Weights of a small GPT-style language model, trained from scratch on English Wikipedia.
Architecture: LayerNorm before each block, untied embeddings.
Training: 866M tokens, 4254 steps.
Each number is 128 + 32 x the weight over its row's rms, rounded and kept within 0 to 255. Layers, rows and columns count from 0. The size above them is the row's rms in percent of the matrix's.

# layer 3 attention output (transposed), 256x256, rms 0.0717, rows 179-191, columns 0-127
size [ 98  96  94 104  93 100 106 100 103 105 112 102 100]
[[ 98 126 137 150 117 101 153 117 131  82  70 155 143 110 117 143 138 184 140 118  85 153 150 115 112 134 136 139 111 127 107 123  96 124 130 144 130 150 122 133 203 130  94 141 232 127 119 109 124 180 132 118 196 141  68  83 123 121 116 158 148 117 149  94 130  93 131 147 180 152  79 116 128 134 145 145  98 103  99 106 188 136 152 169 141 166  97  74 138 122 114  41 175 151 121 113 133  93 120 166  83 156 142  80 151 101 151 162 144 125 100  86 178 107 142 152 176  80 149  95 188 144 130  68 132 155 154 110]
 [128 126 150 136  78 119 113 124 176  73 144 130 115 190 137 145 134  98 131 130 127 188  84 195 136  94 166 142 132 140 171 193  87 123  91 173 165 167 181 151 155 192 104 165 125 101 152 119 178 146  63  62  56 145 155 152  82  80 141 155 151 175 151 186 158  97  95 118 118 172 106 163 161 113 172 137  93  78 125  73  83 153  99 104 151 141 114 129 125 139  71 101  86 140 106 165 167 164 133  86  93 124 179 122 123 155 110 119 160 135 152 113 227  74 161 147  93 117 134 112 138 136  99 115 106 118  96 136]
 [216  58 146 159 155 148  81 173 116 134 127 161 124 101 140 108 105 162 109 171 135  80 171 163 119 155 167 161 143  80 145 164 156 110 112 134 181 114  94 124 117 212 109 158 165  73  99 116 122 149 172 187 136 126 152 100  89 115 128 189 140 106 134 146 165 107 118 111 186  82 167  75 197 194  87  74 114 139 117 106 152 182 112 108 102  85 128  80 141 139 162 195 141 107 130 108 124 157 137 150 112  86 137  73 160 100 136  76 157  85 114 150  97 104 106 102  93 118  70 117 103 158 141  38 111 125  87 111]
 [119 169 174 149 149 141 140 114 147  75 107 160 136 175 189 115 127  94 141  62 147 158 124 135 165 161  77 131 159  99 151 169 102 128 166 139 114 134 124 143 104  84 110 105 136 133 137 146 101 157 107 144 154  95  87  63 106  69 105 169 129 112 153  78 164 140 126 100  99 211  66 144 126 114 138 113 190 101 120 162 154 129 155 134 111  64  97  93 108 127 135 132 131 109 152 120 141 173 120  89  91 189  83 143 113  61 169 142 110 112 134  93 118 156 100 142  96 139 128  60  71 154 133 132 170  94 196 141]
 [122 120 103 142 118 122 120 153  99 121 111 173 102 129 131 176  90  82  77 129 159 114 145 171 163 120 103 164  90 120 121 150  82 125 105  96 118 101 135 130 182 150  96 137 145 125  63 156  82  87  87 161 158  49 106  91 137 137  46  67  94 138 114 169 116 137 162 137 145  59 111 105 138 111  82 127 151 132 154 100 127 170  68  87 145 107 104 120 159 122 135  74  87 116 156 171 120 146 180 174  81  99 156 170 161 144 159 138 187 145 153 102 122 141 152 165 205 106  88 118 120 120  67  92 152 172 148 151]
 [157 155 100 183 151 104 116 135 154 123  74 120 110 105  99 120  99  92 142 136 144 135 178 142  83  97 105 109 125  80 145 115 128  96 134 140 187 126 141  95 154 101 140 184 140 144  91 160 147 135 153 129  92 139 103 118 101 159 185 139 140  65 104  97 138 156 130 106 142 111 121 150 148  88 147 152 104 184 133  98 124 136 121 173 112 126 112 180 113  98  97  96  85 144  65  92  60 104 121 132 127 103 138 144 101 177  80 135 182 134 162  83 129 173 131 182 116 139 141 174 123 148 175  97 138  91 137 142]
 [166 187 163 118 140 105 143 106 175 114 107  92  54  60 130 149  72 121  71 123  94 182 152 113 159 116 149 138 102 165 146 118 153 103 167 170 101 158 119 126 113 103 147 115  95 160 126 200 200  91 130 122 153  72  92  98 197 214 175 143  87 112 163 154 154 119 149 119 143 132  97 205  71 167 124  80 183 143 191 113 140  86 109 127 116 126 118 133  89 132 116 101  99  90 145 113 179 154 180 123 105  78 105 100 130 188 118 159 121 160 143  79 105 127 134 116 112 114 125 104 113 128 140 124  63 151 144 155]
 [148 132  99 170 101 120 130 150  77 111 106 167 125 150  89  53 116 163 128  97 162 122 154 116 170 180  68 106 160 177 126 108 120 142 149 203 109 196  55 116 125  86 150 100  80 160 182  94 156 141 115 171 112  81  93  89 167 144 146  82 118  89 132 130 118 160 128 176  96 111 143 153 120 114 105 171 139 127 128 131  40 171 119 113 120 146 146 103 121 176 125 123  94 146  89  55 100  93  75 143 122 125 179 133  94 136 180 153 112 185 124 127 139 155 171 156 155  53 184 190 128 111 155 137 107 119 120 104]
 [138  86 158 143  76 112 138 131  57 173 120 124 154 143  91 110 115 146 129  93 128 170 152 118 113 134 193 158  92  85 126  77 143 100 146 141 122 116 161 209 118 133 113 121 188 113 120  27 156 121 116 181 123 113 139 123 133 129 133 110 116 172 149 118  89 138 113 160 147 149 140 143 115 166 160 118 161 181 176 177 136 114 184  98 149 176  93 122 119 145 152 122  92 140 152 101  69  85 156 181 141 101 158 129  99 118 111 117 182  60  90 125 138  54  53 105  75 157 131 200 105 129 133 104 142 121 146  90]
 [119 134 121 182  84 104  78  65  87  95 127 140 171 101 117 148 140 109 123 130 146  70 134 117 141  84 102 144 132 133 149 163  99 165  82  99 144 103 109 152  69 153 160 101 155  87  97  74 119 151  63 136 172  91 150 139 180 179  90 102 171 124 100 120 120  86 137 189 153 146 140 161 137  73 113 171  70 153 130 156  90 120 226 145 174 171 153 154 136  53  82 111 150 103 103 148  95  48 109 117  92 106 136 113 137 126 139 128 119 136 128 148 109 163 109  84  90 154  90 131 100 162  79 187  96 187 146  68]
 [138 145 138 150 167 145 126 198 113 204 147 127 146 128 114  77 111 119 123 123 104 163 139 131 130 103 175 104 163 155 139 110 165 155 131  99 113 150 118 122  87 125 114 115  95 103 194 134 168 155 128  62 124 118 128 163  97 181 101 184 157 105  86 131 134 111  98 179 100 108 109 105 147 107  77 136 115 177 123  96 136 185  63 128 167 128 110 130 150 184 175 124 128 157 146 117 185 132 119  95  38 154  96 159 124 100 105 103 132 156 141 121 145 171 128  69 134 158 112 112 147 143 142 104 108 147 151  85]
 [115 141 138 142 115 162 131 124 161 144 128 167 173 105 121 123 171 121 164 134 186 106 142 140 124 197  59 139  90 131  96 121 123 121 142 111  90 154  59 121 128 140  47 101 163 104 127  98 169 131 131  92  97 111 166 176  94 130 128  92 155  48  91 131 134  87 105 168 147  48 195 121  94 100 123 192 152  39  78  99 170 133  81  95 118 120  74 140 120 115 113  76 127 189 133 169 110  58 104 131 165 165 151 155 152 171  95 135 176 117 135 219 141 106 103  97  67 126 145 129 104 137 106 100 157 163 132 105]
 [133 144 104 147 140 133 148 164 157 124 168  90 141 169 107 131 102 112  87 142 144 130 145 158 107 157 171 134 121 145 189  91 108  93 139 120 151 162 168  82 169 180 120 165  93  52 143  73 159 145 181 114 156 124 116 160 175 116 113 131  98 151 122  62 130  58 118 149  71  56  89 118 112 113 135 126 141  88  62 204 126 210 106 136 113 150 159 163 134 170 144 130 157 129 132  54 132 113  93 176  84  98 116  93 167 167 107 135 148  71 112 171 157 132 134 129  72  99 125 168 161 152 127 158 199 131 130 126]]
# layer 3 attention value, 256x256, rms 0.0788, rows 180-191, columns 0-127
size [100  95 100 105 101 103 104 104 109 108 104 104]
[[124 144 133  61 142 177 123 152 169  97  93  82 140  65 118 117 124 116 110 127  45 156  95 128 139 167 127 168 120  91 117 103  96  87 197 107  56 114  87 120 168 137 135 132 182 183 105 134 177 114 177  84 177 130  62  94 137 107 148 124 116 133 177 113 112  62 172  95 122  83 129 112 115 111 113  93 120 124 176 155 127 141 154 146 136 165 148 146 142 181 153  84 121 127 128  87 134 135  71 118 118 131 153 131 135 126 108 161  64  97 101 143 101 118 162 179 130 206 142 105 143  99 148 137 166 161 105 152]
 [103 136  94 109 114 145 166 123 155 113 172 142 153 146 142 120 150 118 196  64 135  96 161  96 151 133  85 134 155  79 118 155 133 169 171 169  98 127 139 150 137 176 185 167 134 123  97 137 177 131 106  71 135  90 116 102 130 123 152 124 110 127 133 139  84 159 118 111 124 145  53 170 101 106 126 168 112 134  96 108 147 110 123 103 155 209 107  59 133 105  71 105 116 200 115 152 173 140 146 149 156 141 109 122 187 157 187 103  71 141 155  88 112 147 120 112 106 174 125 129 145  73 113 136 166 109 137 114]
 [126  84  56 140 109 145 137 210 122 150 136 150 109  90 109 112 156 122 122 139 136 157 125 120 100 135 131  81  55 106 156 125 137 100 121 119 162 102  91  86 105 160 152 130 121 112 114  94 116 162 100 116 146 129 148 148 146 198 149 216  90 184  33 131  85 208 108 194 120  48 118 170 168 123 120 129 142  95 101 105 101  75 120 186 148 128 105 121 162 157 132 151  74  98 160 125 131  99 103 165 153 162 143  98 133 102 103 138 112 133 131 126 115 127 129 201 142  70 166 168 127 110  56 158  87  96 122 119]
 [202 173  86 144 191 178  82  75 147 140  84 173 146 136 115 104 152 151 128 155 153 168  71  63 166 117 151 158 164 147 128 175 107 157 142 129 136 147  74 160 150  77 166 146  86 118 122 131  94 114 177  84 124 124 146 153 130 102 134 191 165  98 207 148 119 132  93 114 184  56 140 100 101 134 142 145 103 157 157 113  40 119 137 141 144  90 145  91 108  57 106 116 132 119 136  68 123 152 121  76 160 117 126 152 116  89 167 139  82 153 104 125 171 132  85 111 158 107 158  98 166 110 113 184 130 126  43 171]
 [147 107 169 140 107 156  61 120 138 112 182 158  93 158 107  94 138 120 192 116 113 177 187 130 189 129 147 165  91 129 110 133  97 213 100 135 162 115 135 130 202 114 156 112 143 100 111 112 125 198 182 116 121  60 185 107 130 134  85 131 120 146  88 136 152  83 150 170  95 175 147 117 151 139 241 136 193 117 109 146 118  93 153 193 134  91  98 100  51  34 159 147 171 166 111 102 123 164 105  80 125 118  94 102 100 107 144 120  77  64 147 117 121 141 121 146 102 167 139  84 121 146 127 145  98 123 157 108]
 [159 139  84 106 178 213 107 172 115  97 145 130 104 112 160 123 150 109 198  82 182 158 129 102 141 122  80 180 143 146 114 166 167  58  96 162 156  90  82 121 121 133 156 114 114 139 159 120 100 149 144 165 173 129 168 110 162 122  97 198 100 103 145  55 131 127  95 122 118 127 147 134 156 125 169 114 105  89 107  89 130 167 137 123 173 102 102  96 160 168 145 147 176  97 129 134  53 138 133 156 173 142 162 112 144 147 107 154 180  93 127  94  57 139 154  89 122 143 106  41 167 111 103 142 153 137 138 150]
 [152 139 143 119  86 184 143 120 153 146 165  74  80 145 134 102 136  84 124 135 121 122 114 165 139 115 161 112  68 190 112  94 107 130 165  95  77 163 150  84 122 110 128  86 112 136 179 145 102 132 122 105 115 134 186 183 152 167 102 132 177 154  89 153 184 167  91 133 122 177 117  80 181 121  61 110 145 126 110 123 106 121 123 112 117  89 121 181 156 128 111  42  97 118 157 132 141 119 142 137 166  98 121 134 138 138  95 180 160  88 142 117 108 103 128 144 103 125  87  97 174 178 169  77 163 169 145 161]
 [180 172 173 116 123 167 148 174 160 114 158 171  98 196 155 140  38  97 144 128 141  77 142 117 119 117 122 142  98 107 123 157 101 146 111 198 123 139 135  67 174 138 155  87 108 178 142 105 114  96 180 168 106 153 135 186  99 153 101 151 141 160 111 130 113  63 130 150 142 117 127 141  92 102 166  99  77 169 148 132 101 232 117 130  88 157 134 173 137 109  59 135 122  84  82 138 144 122 131 118 111 153 143 124 106  98 127  89 115 127 152 162 151  83 121  47  99 118 134 178  54 149 101 194 161 176 118 116]
 [ 87 136  93 120 129 121 156 132 199 154 136 144 113 115 134  98 131  93 143 118 169 130 182  96 115 108 229 138  66 143 161 102 127  83 173 130 163 154  87 156 183 191 107  95 165 138  95 182 162 101 125 149 148 200 103 156  50  94 138 100 109 194 120 122 167 138 132 161  68  73 111 113 110 104 130  52 153 142 136 122 118 137 122 139 119 182 131 164 134 103 129 107 151 151 150 162 170 169 154 161 111 102 121 123 135 137 139  91 148 124 147 136 186  95 118 139 101  75 124  98  86 135 171  97 107 110 123  80]
 [ 87 121 140 107 133 154 158 189 104 100  85  95 151 132 122 161 156 138 155 173 110  91 117 104 113 143  89 119 141 187 175  81 102 120 167 159 158 142  93 124  72 171  81 148 136 164 114 124 161  74  90 119 111 106 151 160 125 126 213 101  85 119 141 111 108  90 112 104 141 179 121 150 146 125 138 167 122 102 155 134  94 128 107 219  70 150 149 195 124  75 127 158 136 161 147 145  72  65 104 159 117  73 150 144 125 104  53 168 166 151 148  56  97 120 141  92 133 200 115  80 150 114 131 106 191 126 172 148]
 [193 117 132 125 100  79 114 125 127 152 134  95  77 117  22 155 101 111 178  75  95 162 102 113  56 119 177  96 172 114 164 111 152 128 156 127 164 130 106 159  85 117  90 109 119  54 111 118 113 168 140 139 126 105 111 175 136  86 144 116 138 184 108 111  88  99 157 155 135 197  92 126  60 177 123 105 106 136 132 177 122 136 129 117 123 138 109 122  73 127 113 106  96 142  89 112 165  59 169 139 116 124 185 142  88 221 126 146 124 147 141 142 124 148 101 116 125 200 146 114 147 144 150 134 157  86 158 117]
 [106  97 146 143 128 132 108 101 104 152 135 140  97 129 138 106 140 150 125 109 107 129  89 120 127 102 124 149 184 138 189 174 141 118 122 109  54 135 116 132  91 119 150 158 134 170 146 122 120 167  67 239 151  91 156 146 116 167  97 103 153 158 114 139  82 162 144 134 142 123  60 151 120 181 100  53 131 145  66 182 132 144 122 105 111 130  71 125 180 176  84  91  99 135 138  84 141 132 193 119 111 136 135 150  39  67 173 161 174 137 157 137 154  67  80 149  73 144 130 104 165 172 130 133 153 149 105  67]]
# layer 3 attention query, 256x256, rms 0.0981, rows 192-206, columns 0-127
size [ 95  71  87  88  67  93  96 102  89  93  79  86  94  96  96]
[[122  99 118 152 181 146 203 122 143 130 161 114 139  99  94 148 142 111 138 130  92 127 128 146 115 142 144 116 164 114 129 134 118 124 155 113 133 146 151 183 118 102 161 186 167 110  99 116 127 150 123 111 161 117 158 152 107 142 130 143 169  99 127 116  61 134 112 133 122 143 173 106  86 158 132 143 137  74 104 137  29 125  85 187 135 157  88 127 109 126  87  95 195 166  71 143 148 138 172  65 122 184 111 125 140 197 128 153 124 111  67 142 172  77 140 113 146 164  57 124 129 120 108  80  69  78 190 162]
 [121  89 157  76 194 115 173 146 102 130 119 116 128  93  83 116 138 144 102 218  69 134 113 129 180 125 175 122 108  93  98 132 127 148 100 137 102 197 125 110  86 123 109 118 137 146 115 100 132 149 174 142 131 122  67 191 179 177 189 162 107 111 114  75 199 157 104 103 129  98 195  99 123 158 115 120 144  99  99 178 111 138 164 115 187 107  99  77 138 129  64 112  96 108 107 121 154 129 121  87 145 160 124 142 181 144 147 190 112  98 130 135  80 159  96 122 171 180 157 137  84 136 103 103 127  76 164 148]
 [103 162 110 127  92 149 141 153 129 133 122  76  84  42  77 109 136 166 137 178 116  87 164 155 146 166 141  80 165 116 113  68 149 123 117 115 117 121 130 166  92 132 160 112  78  64 169 100 148 153 147 147 166 111 131 112  77  92 153 139  87 107 119 132 139 123  40 136 109  51 128 118 104 150  87  99 158 157 112 130 113 126  67 166 138 107 137 194 137 147 167 152 162 152  48 132  92 139 187 136  80  82 153  86 101 123 169 126  65 116 112 123 166  98 123 116 158 166  74 130 150 118 144 122 134 143 130 181]
 [143 155 165 125 138 150 162 175 141 116 182 114 128  84  43 106 142 120  81 151 161 163 168 106 203 163 125 157 108 176 114 147  91 108 111 142 166 114 152  98  92 133 129 108 123  72 154 108 154 147  99  96 106 111 176 127  70 159 137 157 104 132 106 137 143 111  61 120  97  77 225  70 131 142 118  86 161  88 103 128  91 138  79  94  81 136 144 170 107 168 164 104 100 135 104 110 140 129 114 106 139 148 135 148 123 156 164 140  90 122 162 154 137 177  77  90 164 130  87 150 113 142 109  91 106 115 116 149]
 [162 152 231 118 145 196 181  94 184 140 175 115  90 117 128 134 129 165  59 137 135 116 115 131 112 169 130 107  87 125 138 154 114 121  65  66 107 169 125 108  81 160 127 146  93 140 140 125 163 101 141 113  95 166  79 146  47  91 181 131 100 139 126 118 149 113  69 130 159 131  74 132 195 131 144  96 100  86 173 118 126 116  78 106  97 119 150 134  99 146 165  80  81 129 120 152 229 133 113 128 123  84 134 163 129 213  73 131 107 144 147 117 130 122 136 128 115 138 158 145 125 137 102 139 120 127  92 178]
 [151 101  97 152 115 143 102 110 138 126  86 101 136 138  88 124 132 125  90 151 124 159  95 125 177 120  92 133 152 153 137 134  71 112 122 149 148 155 148 166 122 136 109 154  93  87 156 136 147 121 175 112 137  85  92  92 116 146 169 170  93 139 165 177 123 151  81 157 131  95 162 131 123 125 146 177 114 162 100 106  99 130 109 115 136  46 154 187 120 129 129 107 184 129  15 158 161 155 173 104 126 136  86  91 111 130  91 171 113 114 103 173  59 155 116 125  75 147 110  84 132 127  94 157 127 148 155  76]
 [141  76 129 101 162 104 168 160 178 153 170 110 126 151 134 138 117 103 145 160 135 126 114  89 178 100 191 141 145 158 153 129  96 130 148 136 118  98 142 132 121 100 134  96 143 115 156 180 137 166 144 144 145 174 109 150 151  95  56  57 107  77  59 119 132 108 176 120 163 148 167 151  98  74 124 142  74 128 135 208  98 126 146 203 104 143 153 162  61 115 148  50 146 177 123  89  57 144 148 130 117  39 130 183 137 118  93 165 134 100 106 113 102 178 138 136 151 136 128 142  78 133  95 172 120 100 162 149]
 [ 88 106  83 155 106 109 117 130 154 129  82 175 127 162 167 120  98  94 129 122 212  38 123 120 123 166  87 125 125 162 135 133 101 103 139 135 101 186 115  95 124 125 183 149 100 132 107 156  92 120 118 107 102 178 130 102 119 126 170 137 182  59  96 167 128 157  68 138 137 103 135 158 162  82 112  47 182 120 173 132  74 221 118 117 104  82  37 166 131 121 138 122 101 119 139  97 123 129 148 114 121 158 115 140 142 143 171  52  83 135 154 109  92 208  76 133 142 104 120 185 143 165 120 157 137  92 126 170]
 [ 62 107 199 170 133 175 101 129 144 138 140 155 142  60 126 158 125 161 130 205 110  90  84 104 164  91 133 154 140  91 186 143  76 158 103 107 136 175 149 147  66 100 139 133 157  72  97 108 154 142 132  86 191 159  86 198 111 107 119 124 125 125 136 130 118  82 149 132 133 153 148 100 103 164 157 170 168  94 121 172 105 147 104 150 191 148 153 111 127 120 155  54 167 127  61 132 110 115 141  62 122 119 139 114 100  96 156 160  81  43  99 149 146  98 117 124 127 176 122 107 107 112 147 121  99 143 129 128]
 [133 139 170  81 105 133 121 154  93 123  91 162 122 203 194 141 145 153 147 164 135 124  98  80 104  85  92 127 122  16 122 122 133 114 151  86 129 122 170 127 131 123 116  48 123 179 171 131 149  78 101 122 153 148  63 198 137 133  82 183 107 147 138  88  98 107 128 134 104 110 140 125 152 130 133 119 145 118 145 123 170 125 189 110 180 126 169  99 133  94 190 138 135 153  79 140  87  99 160 158  86 110  99 143 111  78  80 122 106  89 143 111 150 216 136 155  88 103 139 101 144 126 150 185 110 119 152  95]
 [138 185 123 141 121 128 108 143  74 124  65 182 150 198 136 109  79 169 126 144  82 138 138  78  82  83 115 112 196 112 131 102 178 132 138 121 117 139 127 166 154 166  90 162 129 136 141 187 115 131  86 120 149  92 137 159 107  80  82 115 119 137 171 153  10 125 118  80  99 139 127 120 132 130 176 149 180 126  88  93 181 171 142 167 159 129  98 155 165  73 149 126 170 129  93 115  77 117 150 164 117 116 138 141 110  81  92 120 136 129 121 132 140 144  84 123 157 135 140 120 114 147  99 131 149  92 111 136]
 [149  98 101 145  96 100  95  96 137 151 152 147 170  61  61  92 115 157  93 149  86 151  79 137 169 115 129  89 108 128 128 105 112 121  94  94  97 146  85 151  97 109 123 175 149 101 136 110 157 135 100 153 122 137 108 118 203 104 188  72 118 106 113 143 101 141 142 140 126 129 107 101 168 173 162  89 128  74 104 155 146  84  79  97 128 143 130  95  82 155  84  99 147  94 103 138  76 116 187 113 140 165 150 186 111 152 168 144 128 135 110 124 151  62  91 123 182 191 174 108 113 135 136  91 114 115 101 155]
 [134  64 125 173 144 115 111 120 158 131 140 109 147  88 107 148 186 143 124 143 142 127 131 160 140 146 170 143 119 183 107 120 139 164 148 119 132  67 105 137  94  92  98 148 144 119 113  81 122 151 129 168 152 110  90  65 156 147 187  43 112 108 134 143 115 130 100 127 186 116 114  73 156 105 136 141  66 135 135 139  78 127 123 131 111 151 125  79 124 151 113 126 148 118 176 104 151 189 148  72 138 133 200 139 148 129 172 130  70 105 122 106 147  70  89  63 130 163 160 103 111 174  96  94 118  90 149 117]
 [129 121 102 111 167  54 180 137 186 109 142 134 131 127 198 166 137 178 149  97 133  89 136 147 187  91  81 122  90 138 152 120 101  93 118 147 161 150 141  75 150 129 202 143 133 111 173 113  99 129 115 163 115 146 123 124  82 113 116 129 123 125 114 128 150  89 117 115 130 189 155 160 142 107  50 137  97 107  83 113 151  51 130 100 165 138 149 147 156 112 137 102 157 134 155 131 138  90 106 122 131 145 120 133 180 140 116 140 107 142 106  47  81 127 102 122  77 165 148 116  72 121 173 136 129 195 126  98]
 [124 117 145  49 154  97 118  87 114 132 172 106 178 144 130 185 175 162  99 159 113 179 137 135 183 117 163 130 134 141 122 119 166 167 139 110 107 170 133  56 115  69 105  90 138 156  96 135 108 105  55 176 111 166 135 102  82 109 187 110 120 132 126 104 157 157 255 134 163  92  59 133 117 129 155 125  55 143 165 125 109 116 174 134 171 139  97 121 100 123 124 124 173  89 148  90 151 171 104 166 111  92 181 126 133 121 126  97  55 122 116 125 115 108  99 145 144 141  98 103 128 179 131 156 179 133 118 116]]
# layer 3 attention key, 256x256, rms 0.101, rows 192-205, columns 0-127
size [ 86  94  93 100 142  92  93 101  94  97 101  99  87  96]
[[126 199 154 142 149  81  82 130  96 109  47 149 109 108 140  97 188 152  76 139 129  98 159  85 145 197  87 103 116 148 111 114 121 133 114  85 166 123 139 154  98  80  51  60 147 205 149 155 124 100 103 119 111 147 164 161 129 107 140 160 105 147 126  62 197 139 140 133 165 131 114 102 167 181  65  80  94 116  92 114 204 124 138 137  92 100 152 138 115 109  97 130 153 139 145 102  85 128 121 168 135  84 120 177 157 108 104 127 115 146 135 147 125 191 175 186 180  63 191  50 144 166 123 149 151 142 213  90]
 [104 136  94 189 183 111 109  60 163 140 132 104 146 118 121 123 103  99 122 100 170 136 145 154  91 173 129 143 166 163  92 166 150 141 165 179 145 143 101 171 159 119 144 159 127  76  74 123 161 159  85 177 129 151 134 107  96 162 152 114 179  79 127 161 126  58 164  88 103  73 138 145 138 173 156 154 130 167  75  96 118 136  78 103  97 134 128 117 126 201 128 122 126  88 127 141 162 118 141  99 121 180 157  89 119 153 131 117 170 157 118 169 217 100 110  88  71 133 126 127 129 144  92 123  57  95  98 101]
 [ 78 160 108 138 156 148 124 145 173  85 165 180 115 129 159 189 106 148 183 128 130 110  67 117 135 121 163 139 194 155 113 116 182  87  79 103 186 142  72 107  83  88 180  73 102 120  94 113 128 156 140 121 143 107 158 110 144 168 114 152 130 135 154 132 152 108 149 156  97 125 112 148 174 144  90 132 161 176 113 158 102 160 180 104 125 102 112 109  90 145 168  97  67 212 140 142 123 162 132 137 179 130 115 113 122  73  87 136 100 188 182 104  61  96 217  91 108 107 153 140 112 102 122 145 159 144 146 125]
 [122  60 173 167 152 107 165 125  81  94  93 145  70 169 168  89  78 183 150 173 149 152 152 130  87 111 109 146  85 102 162 153  98 190 112 135  35 152  99 121 120 107 119 152 158 138 132 160 137 178 136  94 130 133 117 179 117  56 122  76 117 142 154 126 131 159 103 101 153 160  92 134 151 112 178 114 146 113 188 101 116  81 144 134 174  82 108  87 181 121  59 175 137 128 132  93 161  95 155 101  96  97 118 153 121 107 204 142 109 126  89 188 123 134 121 138 153 203 112  83 156 128 130 127 175 121 115 159]
 [127  91 163 160 114 143 181  93 129 117  79  64 108 127 105  88 131 187 134 158 103 170 149 108 121 163 141 138 124 125 136 139 126 162 166 117 156 100  98 157 122 126 111 172 169 149 134 101 138 135 118 158  97 152  85 131 130 140 173  72 145 134 138 124 137 142  55 117 155  85 148 106 112 150 119 123  81  57 106  91 137 111 103  96  84 122  90 176 126 162  76 165 209  66 106  81 173 133 153 156  71 132  86  68 130 127 175 176 121 111 126 103 130  88 105 120 123 138  99 117 108 201 206  90  70 169 163 146]
 [116 134 113 133 118 100 151 128 137 150 147 201 134 162 104 148 176 154 164 146 113 110 124 132 140 147 124 114 112 111  95 129 122  69  95 103 117 128 138  53 186 117 139 141 139 112 108 171 143  89  86 161 102 111 149 161 136  87 188  72 128 166 147 117 111 124 149 150 161 117  84 100 135 117  84 121 150 136 104 208 147 135 127 151 136 117  93  58 144 127 125 118  36 134 172  89  62 135 134 218 151 130 140 154 128  99 114 182 178 133 133 166 149 120 159 123 157 107 135 130 110  69  98 164 102 107  97 147]
 [ 80 156  85 128  80 177 117 154  78 125 146 149 110 106 103 145 152 171  68 138 106 119 144 178 127 134 128 182 100 142 179 102 130 123 175 107 126 119  43 196 130  75 138 126  70 136 156 101 110 121 107 110 137 165 134  63 114 143 150 122  84 136 145 152 114 115 132 121 127 136 102 166  99 153 179 103 101 122  54 123 166 131 105 127 120 125 165 173 129  64 129 135  80 100  38 162  60 120 159  94 137 108  93  72 169 138 150 159 130 135 206 134 122 141 119 109 135 211 123 120 129  93  81  82  98 146 159 169]
 [165 132  98 116 123 151  82 129 124 110 114 145 109 155 103 152 114 164 127 165 129 144 149 146  85 150  89 149 141  89 127 148 142 154 111 148 170  58 172 113 113 115 138  68 105 159 150 181 219 177 140 102  97 111 130 140 148  98 136 110  81 204 133  73 114 175 151  70 160 154 103 122 136 140 112  99 115 130 134 147 134  49 140 127  87 136 160 126 144  34 109  94 146 115 151  91 122  92 152 149  95 169 146 217 107 172 145 116 112 129 159 127 108 195 173 118 147  95 156  83  91 176 146  71 142 129 159  71]
 [141 118 120 132 106 159 145 139 161 129 153  89 149 109  94 138 114 104 102 103 133 130 150 145 103 176 134 110 164 109 178 146 178 116 154 156 115  91  73 153 131 167 168 186 119 154  93  90 141 196 121  80 151 135 103 107  71 131 176 146 170  99 136 119  67 145 113 119 132 148 136  69 125  78 153 135  49 166  92  90  86 148  90 152 108 193  61 160 162 160 142 116  99 121  96 121 175 140  92 168 112 119 100  35 138 162 126 174 117 181 129 121 121  86 122 123 154 165  94 119 157 123  87 101 112 127 118  74]
 [144 144 116  92 156 111 138 182 125 133 208 169 123 151  60 142 141 106 103  83 107 115 117 134 129  59 146 155 105 149 149 136  80  76 121  89 185  73 152 123 165 144 156 165 108 100  78 136 147 142 156  98 142 125 155  89 131 101 131 125 122 133 111 140 122 123  94 146 125 142  68 167 137  54 203 123 139 156 135 200  84 181 121 180 104 133 124  93 138  89 130 164  85 176 188 194 147 126 125 166 165 175 147 138 131 159 167 124  89 104 151 130  79  64 143 116 148 153 166 226  92 111  47 108 174  67  43 124]
 [141 144 126 122 142 140  94 152 124 168 160 103  66 146 115 119  52  97 176 140  90 101 133 140 166  80 116  81 115  86 152 146 103  70  94 130  64 182 158 112 154 128 154 121  97  91 116 114 166 128 118 134 131 176  98 143 145 122  45 136  85 125 175 129 150 129 199 154 115 127  64 125  72 147 172 147 190 143 121 178  87 156 160 101 127 125 113  81 158 131 141 160 127  95 128 143 106 163 169 161 166 165 167 139  83 115 108  86  75  79 119 145 160 127 115 105 143 147 181 167 157 153  49 164 153 142 110 148]
 [208 144 143  51  86 137 109 204 106 108 132 105 142 158 123 155  99  63  95 129 159  94 100 171 152 125 124 131 141 109 102  67 117  68 119 115 154 114 112 117 124 121 155  94 121 137 137 120 125 116 102  98 138 130 168 108 150 118 101 141 131 133  93 181 122 145 118 132 125  94 111 142 105  92 121  86 198 160 138 139  92 135 151 196 119 107 218 142 142 145  91 108  98 147 132 140 128  58 127 162 117  95 121 140 146 174 127 112 132  96 175 158  83 167 110 185  86 123 158 155 124 130 145 125 142 134  77 112]
 [151 160 118  87 111 110  92 154 126 166 145 147 120 115 140 118 111  85 154 100  91 131  81  94 195  57 118  94 113 123 158 111  68  97 120 102 149 138 206 110 121 154  95 101 117 121 159 113 106  85 141 126 161 159 151 166 167  94  88 177  99 166 149 134 143 130 143 176 123 158 135 168 130 111 145 137 150 104 134 155 162 201 148 126 154 127 109 181 133  92 189 132 162 144 131 192  85 135 140 131 157 117 141 185 111 105  84  69 106  57 104 115 113 124 146 106 157 103 124 180 118 123 112 189 148 132 123 151]
 [106 107  93 101 124 159 150 120  60  85 121 151 120  89 133 118 139 104 103  83 124 152  57  86 116 109 117 141 122  99 126 107  91 101 158 106 119 163 178 162 141 138  96 168 198 151  87 151  80 132 135 163 218 105 175  81 181 144 115  79 189 152 154 107 108 201 117  79 118 139  98 154  63 124 191  82 140 137 200 159  85 155 141 159 106 120 107 153 137 111 118 113  88 126 152  76 119 128 130 186 171 137 131 120 179 157 142 122 169 151 121 197 103  92 126 124  93 118 158 105 141 118 198 149  92  69 102 161]]